Weights of a small GPT-style language model, trained from scratch on English Wikipedia: 8.02M parameters, rotary positions.
Each number is 128 + 24 x the weight over its row's rms, rounded and kept within 0 to 255. Layers, rows and columns count from 0. Numbers have three digits each. The size before them is the row's rms in percent of the matrix's.

# layer 8 attention query, 256x128, rms 0.332, rows 0-63, columns 96-127
087:149166143111120124085122152120145120116080153115176128167168146135121112131129125115105129148147
069:137126112143129172062156151118127131157129110155127101123117099073162107116139139084126113130158
085:149162126154136099104113103114145180139136121146096106131123118118168114142088101130111060124145
093:114127108141120177161111166138119152121161103153104154109115085107147141130113134115171130106121
109:129096136173135168177099133131161181109151129130091132125134149113132098124125137131157125131135
100:132120115126129173126145177127104147135144107121115154135122099113160165109088134168144138071110
101:138144158089128086126143114158084115150080142116144110124130128153108110133149084107108157150096
084:103116169123107108164124065121105138093111149152162090135139147125121103128107126105092126173146
079:091125128100114118125165160112099070114099150115152112156137122150098117153132122124103126075091
105:126146130128090113113146139119135078113107134120182138162115137120144079131157125110129129119083
096:166093138129170102103136172085114117123106087127110131159172138161130093114085143130151119076123
110:102144148115106111109138112115091114142116141176130121124101119135126094132183086108115154169110
090:163157091113097111134123132142122128089147108096166087113087141115132133098138107127148164150117
094:111106175115131163189129084141159148141152155146104112110161076108133140141095154136112143169135
098:147124155146123094157144088093136173113145140141172112131093135104112163104105107113117139154123
110:119164101114106082133182137166125148134124103144128162152127069096140138123159132166128074129114
073:106172123120152137087121102107159136174146195117126137110113096091164173122102108144137124137127
098:155124133143151114154133130090118152101112110190096144165121143112113131105144118139131117138134
090:156094123119146082133135126113143121121164100126133125175156125125117125104127124137127109158139
095:151139109082149072094131161098145131137135117109118142136122117093152132124101136150145099112098
085:077099081123149117156125136111122132164151158186112128151113088098135119135117112146150104121168
100:116114136107112157156115139133143114129107123119176138110096150122119150116153109124128161183155
089:123103123138122163147123115141142101149153164121115135127153123161146150112134130125122150151113
098:158104137140157086126160150113128140122114147119168124131128100105137148121132111124144132170094
088:134120128114117135113151135162148090156113086088122145129119101094124120151102160132120101139170
091:096178097135113151048180152113153112089091122164148149089107117104145141089124132118135104129150
102:179112122117111144178144129142132159119116091175113117129148120110125146095122108116115093148104
102:142133150115121124132101101124128121136151148140124074141087128105127138124118097115134153162128
141:139087094123151124132120166125122126145157100079089112158180151112132145151127145179119151087099
093:133101164115110111122116096129153131138148118126105143105125161136139106115137102153093130148124
096:143139129111166121128117170133114136173115181125130127112061128128144133141118127133133156099105
087:124107155113128177120119159139139109120138098139193133135131113135108170157132136093111122103125
067:131127141086112120102100137099138117099156111149102153139083160107128081123137167135171139133151
056:122119106126127134086087107134172126121135145077141084133123123157140078130123130134099165125121
076:161139158146130132138124150164122085084111133128152106140164155108122115121134128150102109141103
058:142118088152140071114139126089165119141124162105111108140104119129126145129154138095146150132171
076:129150151109081139121135157147109100078126086148116148104137098091096128090140170149111118148114
076:132126147102148097116113178158158106106140133109107096146118125078141127123140164145109115166063
105:144146136114118159116109148159074168116151113112130107108149129104116095150141165129107096140140
084:121159150104087151123119144184159102099125097114129130132134115094124092115125180129108140152117
109:092125121123131115115156119082135118156138111140156161135101143149124113136115120125180148109139
102:143144143072100174116104147151137150083122099173109150118113125116094116136123134105112139140159
090:134118102183161104152116119113138124107099160112122113137102147149171114140130127130170122093133
092:113156143136115133145143159124155118152121122111130090141145135157181085102164101165173138060126
104:121137093098107173091145101127133166098150106138130130112085122081117137138099112089074145166145
114:138086059141169119123128126106123151112148159077145128139138130146143149157106147152161089130148
123:121171109111117132117118119130137161119117157113117135124148147105100099104118131164105172156167
116:159111145136132151130110121153136148139138107141165140139125108138129132153126149130148088156133
106:109137102114085141078160145121156102142124170140089085102077137090152087111161152144135185116137
121:133116095154090144078126163146106124124132161119112116129124106122134132147127159127117130142124
142:114113114125124113115125143112134130090118130145138140170120128125151136115161124147124136143135
130:121125086110129138195159148131168106094146149124118125134113168144117190116152132122112127132114
136:145097142138118155080161111112135113144146145122084106150179182147142149121135115138090105153096
128:121098097129110091126116160115108134149131150154174085148128098150133126140090103159134093095159
148:144091090127186117085142086124099163143118132139131132135142088097100161127101128104159112087129
149:104098145146135099125094137080128102154136089143101123111127127121141089126125110124134091158119
133:109143138158148151128126094106158120116123102163158126095160153143102128193115129150129130120071
158:123137151144129154135106114162118138086100126161135069125098117118116110120116169116152124094139
148:186117113122146069104115107127097112149117146121140079122140139140165139111111169120123121089141
148:085150043115116144133147100158143122118159109110115077152116127119108130187094136107155121142111
142:181116141117117174076141136124135145082136117114084123142137101088130156122125113146125106144155
136:122088148156109112103090127126129130105105136156130186097122132153119152130149128125097122141181
168:111164138132133104165142090150136126153143129135116147139104136096113114108161124085088123126096
148:108120132128101139150118149117138184092164110104109128108107141138146142133147132114139117167124
# layer 8 attention key, 256x128, rms 0.315, rows 0-63, columns 96-127
067:106147133164107122154133111130117093106117150119140128112068115135103143095141107153155128128139
073:138147165082139125133115142127137125146090136095084136125124136089106138132074099120153149109131
060:116174136124060156118151095101110094128103162135121103096113124141155121100068104171140161126137
079:091097088101144121138102129144148144160193099154128115115103078141195138127152141156118134112103
085:095091106113101101114091114131144128151190117127139112133123119136165162118138180149146176102112
065:127132130155142082124109125140110113121149100105134140136126108165151142154156132129126111162131
101:187127136155123177168139126116116110118062144125144175128109169098121136111145123115144076113163
083:135102083113144120139126114164127140136173120138154074104128138128160126112114124118108133107153
091:151144135162120153137111166122114122130061155117128155129082150143109097118107130088114118129101
094:107121115134112105150143109143119115150160087130154138167145141151131120102136160133100143120145
100:130146141142134188166152168112126104117061126119162156128115144160135089142111121104125119097128
065:134114143143125098099130173126087134121133204157157135154134170092156130104111131114154087116148
097:198104157113167095119117100167151138156170120144121101128123108122121153090122138111165119114136
099:104120136122165075125117113128164167140163125140091086091141079116117148076146128131149104123135
113:195133146133105127168131147162135106083079143113140154136096143128131130108118103140144128116086
096:115124110115120141097131141111132142156157092112149174104128136156117100165135167128154145139138
080:114108140124158156135121123105148168156149099157103153156102098131140140135076095122144109144080
112:133132123128141150135100155141146129098071156144120160109097163094151140101130155102123130114115
108:135126153094109122130173123093130088124086103107086076153171104133132116157092131127130146177100
118:146123130144123179131134131117135109132128153127126191127096153150120105142115139170083107101140
095:130138106128146159117098139117124111127163150112122140151124150160148143147132123125138125079112
108:107140150042137119137183114165107127104158124099121139144120111135148168076129088141118123145074
095:097139087125128171089165117125136128147127139145105110132115125186068127117137144140143170111173
112:124124154129110136163154141152122121129146108103134149107114119145104168121092088133163171166140
094:107103117139129148119166128138111083145105109086108131150141129090117129138138109109157129166130
100:141159169085122129111188119107147148142130114116109155175121140137149122117119156136113140161132
099:106137091114123144168169154107128088105123113143134097143156120170125103130155130148143132142148
096:152130139149108118118112144122145138083142071144130105127173141101129135121128115103136124115116
101:170104086111131185103124132080097122131104127125138142148150169168087103134109150122150139092127
116:145050099127100098129115142159164143115107136106090093139132152119155122125123141095107098107096
099:181126151166118144112120126114133123106118141130092146156096141094112141118150107140169115098132
097:126103138114172141130102133151125047158117142108128166107140134122154126144101157157100131131189
055:138119126095160126154117101159121154140129129101124103164140127124100155106147202138126161171119
047:102146087159120156117106190127118188114154101131176125159137135088164138154110119141170155113132
051:074119116135133126134149136112113125116101093116125126171104158102107075103105097106129108108121
055:121125144143123157144119185176105140094161150127184112122102094071147119108111080131098136136105
049:096130081157161120138142137156137104087113119135184118161131161128149142175122097134186124121137
082:119136112178116149121119169171111123094164118147192100111119108082135148113103095132126126123112
068:083145152171156140114102165117130118131149086151155142105083129140149135142113103118175118139094
077:110133131139106159111116165159107139109179110132169098108134091090153182125114118117114128115109
073:119116130139177136187131086148111133120119164145143108165149135135116129145129165122124146125135
076:113118126140133134086109124124130136116148149135171105115153128091099147127086089091120127088175
089:165116136106156096157153134103143110169075165112089145139147108174127106152154154150151106154098
068:122110116120145160155161134151126087061125149106129113145184134161152122079146175130120141122134
081:140157155131111123108101157132138182136142076129097137111108133075129136122106093111140120122149
077:128094068138134105150165117139141089160106145129132129096106107154137127144122136141140119154111
098:126120133137120129098111152116139177158138124117115107130143121110141144091140105145099130091147
086:124138106169177093106143156088105147131128134081151097109128130152144065148138154145148144179118
080:126137139108103131145136154124180130074149124143119134079141172105119114099121149138092143117137
108:130159102159142151074121115113123173156135117137120123096098116130141123136096091106111122106127
127:132101111141142139124113137124125137101131138121137126165149117136160081119156114154118135133102
118:114086128113136127176143125120141142077120137141138139147092146149124179116149138111140120134137
144:136100110138128150104133103103157134111121134118146105162179142177137084103136095148092119169116
160:137115116168105120113143133157158145147145164133121086146116116119116122136133101175122125118112
137:128089093122148105128124087125128125120141152153146123116095124133107120111105135179141126098116
132:138092162155136107114094117126114114157158123153125124141140123130120079127121114091144118127109
140:128131143125099145097121103093169126104141124119141138101106159128102089165135139156176118131085
154:140149151113147164087130102114086144121110141172096081105105114140120115090135148130113114117117
131:175113125146150119121142120152116115159127178112134098097142115099116110077138129134113151097121
131:121151076158149173102116094133138125123143109149103068143129100114118091152132116136148117132081
143:144122160140124161078141117138130155134142130107089103144149125122076109096152112163098102155092
153:114075145107147150103131131152121115125112097163114149145171121134098162125159133155116093152162
183:111143128125077068166111129133158154115137153113140134138041150118143173123151171122128131108151
144:132072133112097124138126133144138153106171141147090131140109106148126133146155109152147114143155
# layer 8 attention value, 256x128, rms 0.429, rows 0-31, columns 96-127
089:142149103175130146122086125134110167114110131105097176164151112140132137158122108165113153124115
117:108114148131093115108117094129131108122144117110087138131120172166056149142066125109125149159149
101:136145089130157139116148152099112166135131114122112109092097126103135127124134109171106122111115
093:190129107173166090120135170114188095107120127129130129141092112134117092147143125119132137135111
103:149132125155131149163188077145130123061118149127122131125150127120097139125140117166126135126098
089:129055090116119157091108126154117101080128105144132145134154148141125169143127128098171136098129
113:144097155123131127126146106100114108134139094125137116152126122153133103100131140087148153137154
109:092156129094160150159098090129105135135158131127095108144145131153111095124132125094191119142111
107:084145128118128144147146087133119110144080147144146121135158128101162131102087134094160137124109
088:100143086145134146115129117168125158141108104123156162115113099138131092114103090173141106152116
110:129097116100110147168117102120086123126122135111094149133167107161120116103124139103119112096123
102:149106116087157133125149066160132109153106071146156159092104155095126088113115131140110139154143
101:149194163128140130076114128108119140131133158108125130098128137135127089125125123202135138154103
100:151119136119160149085141112169100118125116187109168119130119169099153180118127115142110118121187
108:120146092152115110108118095099093128113138130149141125145130129130120079136185050140076146119116
093:134133168153129149115107152111130133124115131114134128120076107164115147135139126137116208103105
102:134112155154117132120124168143146195127062149121165108140114117103140142137114136116117116113102
096:136105117126123152135158123154137105111097104126113122138111135152147148121136122131108101111108
114:137124116112114127162153130095151112142161141160076144123103148166134100120131129137133190066121
108:134139122165147131139135158140090129105173095155133143110118124116095067129119117144124096120137
107:111127134097148169125125139141087131150112149115138134163102107084172141133162114111072131125113
103:144166126078163103128154123088121190084116082169133090087101098131128120151080167104124126112077
106:116142116146136138122126191114113118098109137138145110121124137069133123106138124144106142138156
106:149129117130118119143160136109144110113146117115100110153172135108122130127156150108131141144149
104:110129109123095137088132076110128145108122141140187131151134105126104130071141169141079148151131
103:129139141131146124125136195131124160153145144108145132116123127104115137135146120143081082135124
097:120131093144153096100122128116128111174106089155152110140141114101156107162111180167133135132095
110:140130176131091178136139114133126130095157126136104130089192126167119114124104172124111101117193
096:116091146127140146108116114108146124142117117155110158094112064136113123104143146158139159124133
111:173124123111097147119137134129124132164141101125125139100138112166078133154124156097129132135127
102:155175142121111104134097160126165104140126066092137115153108118094121145108080123111151079133131
112:102120073141114145176105172121136145123145162128123142130101117109101139149085120116064146115103
# layer 8 attention output (transposed), 256x128, rms 0.388, rows 0-31, columns 96-127
092:137100125133155134157131149100111156127089134159106094129151162134118101133105085167124128100126
118:129148126090111130087151130148087134088120142151110123133122086072130178141135106164151129166154
096:125093144076154147113125180153110123126140095122109124165117149101096094134138146140107112098121
092:131106145124100133152107145127143162124117124138111124142118106186117145094113121131106105116134
100:120117139120136125171150095146136163176124103147061069121145144125119078119056153162129168141121
089:090124152128137102125127154120129123112104105141159153122144121153154103148077167095109126097126
101:130131147122156151123094095098131116130170129147131107150103134120137125115116132103107115112151
096:109114113131165131105163127152168101134123138149159111146082087143103142127099146133131113110093
096:104099170116146141126113110129118108146079108151099127102099161176136085109124094108117180121129
081:184077127122162095166117141155104125137107111110111113097149145157130106184175095102125120104162
107:105143139105134126115138087151125124164120132156098138118114154179152142147099173116143114131092
096:154134098125165166114157110122096142135132105155135142066124134124110104133116096136145136132144
098:133125118137130069129103129170120123120090083071120135112138162115124155128108126178147102114121
117:143129121138137140094110140087094144144147152118110168123133180137151145159171145162080136132180
101:146147126125110121098140098128149118094073150155194111156124103102126117087151124122085136140129
090:120100124125116165135102119108101146099147074068117089112165139123118106122087120105134138124141
106:171121153119109123136105138141115116099108149065173115109151162195105130138119144115099156110129
095:161134136122101090118150141147140157135152040129087084158123108172147129131131115142134135143111
102:104120114113093117110152106105112116160153128182060102161150103078137103113107110095122095137114
099:100118115132131130159165166134134104109133144121178121166121072103150110137161128097111123121144
091:141110132069173154137139119111132171119106136128124141121146125131148160124129131118090138164147
101:103113113139155153144104130106131127122148068111151125149144146133128095122129120130113138123083
102:109137146136140119127111102131150121127146071106092139108113147104152174168137177112123143077153
102:138182138112131138105134139117098136174150126114154120126089156156135158122114123153106081165156
102:136146137107108116144129085088091111137111127089186121168148136119109136136139164138131118119143
102:117159112098141099107162113117150135156165156109128128112113124118102140134192085076115108109158
095:128138098154120086128117141044124113129135148161108091125108133131111114102123147140164147178105
111:113129197101104138161135129132131117115128139132164123122130122171136103137142113159136112111133
095:094119103112112157079138094151103127143128113127137115145173115133125137142161204135146117131122
100:172099110134118155124148149099167131123108112127120148116140113109124138095130120103163115104140
096:157139138089109138148118146117103132120073088124149171121142138168128123133159070125099120101090
115:101135168138108114137136100136153170177092139135134156144102132110100142123104104128128112112118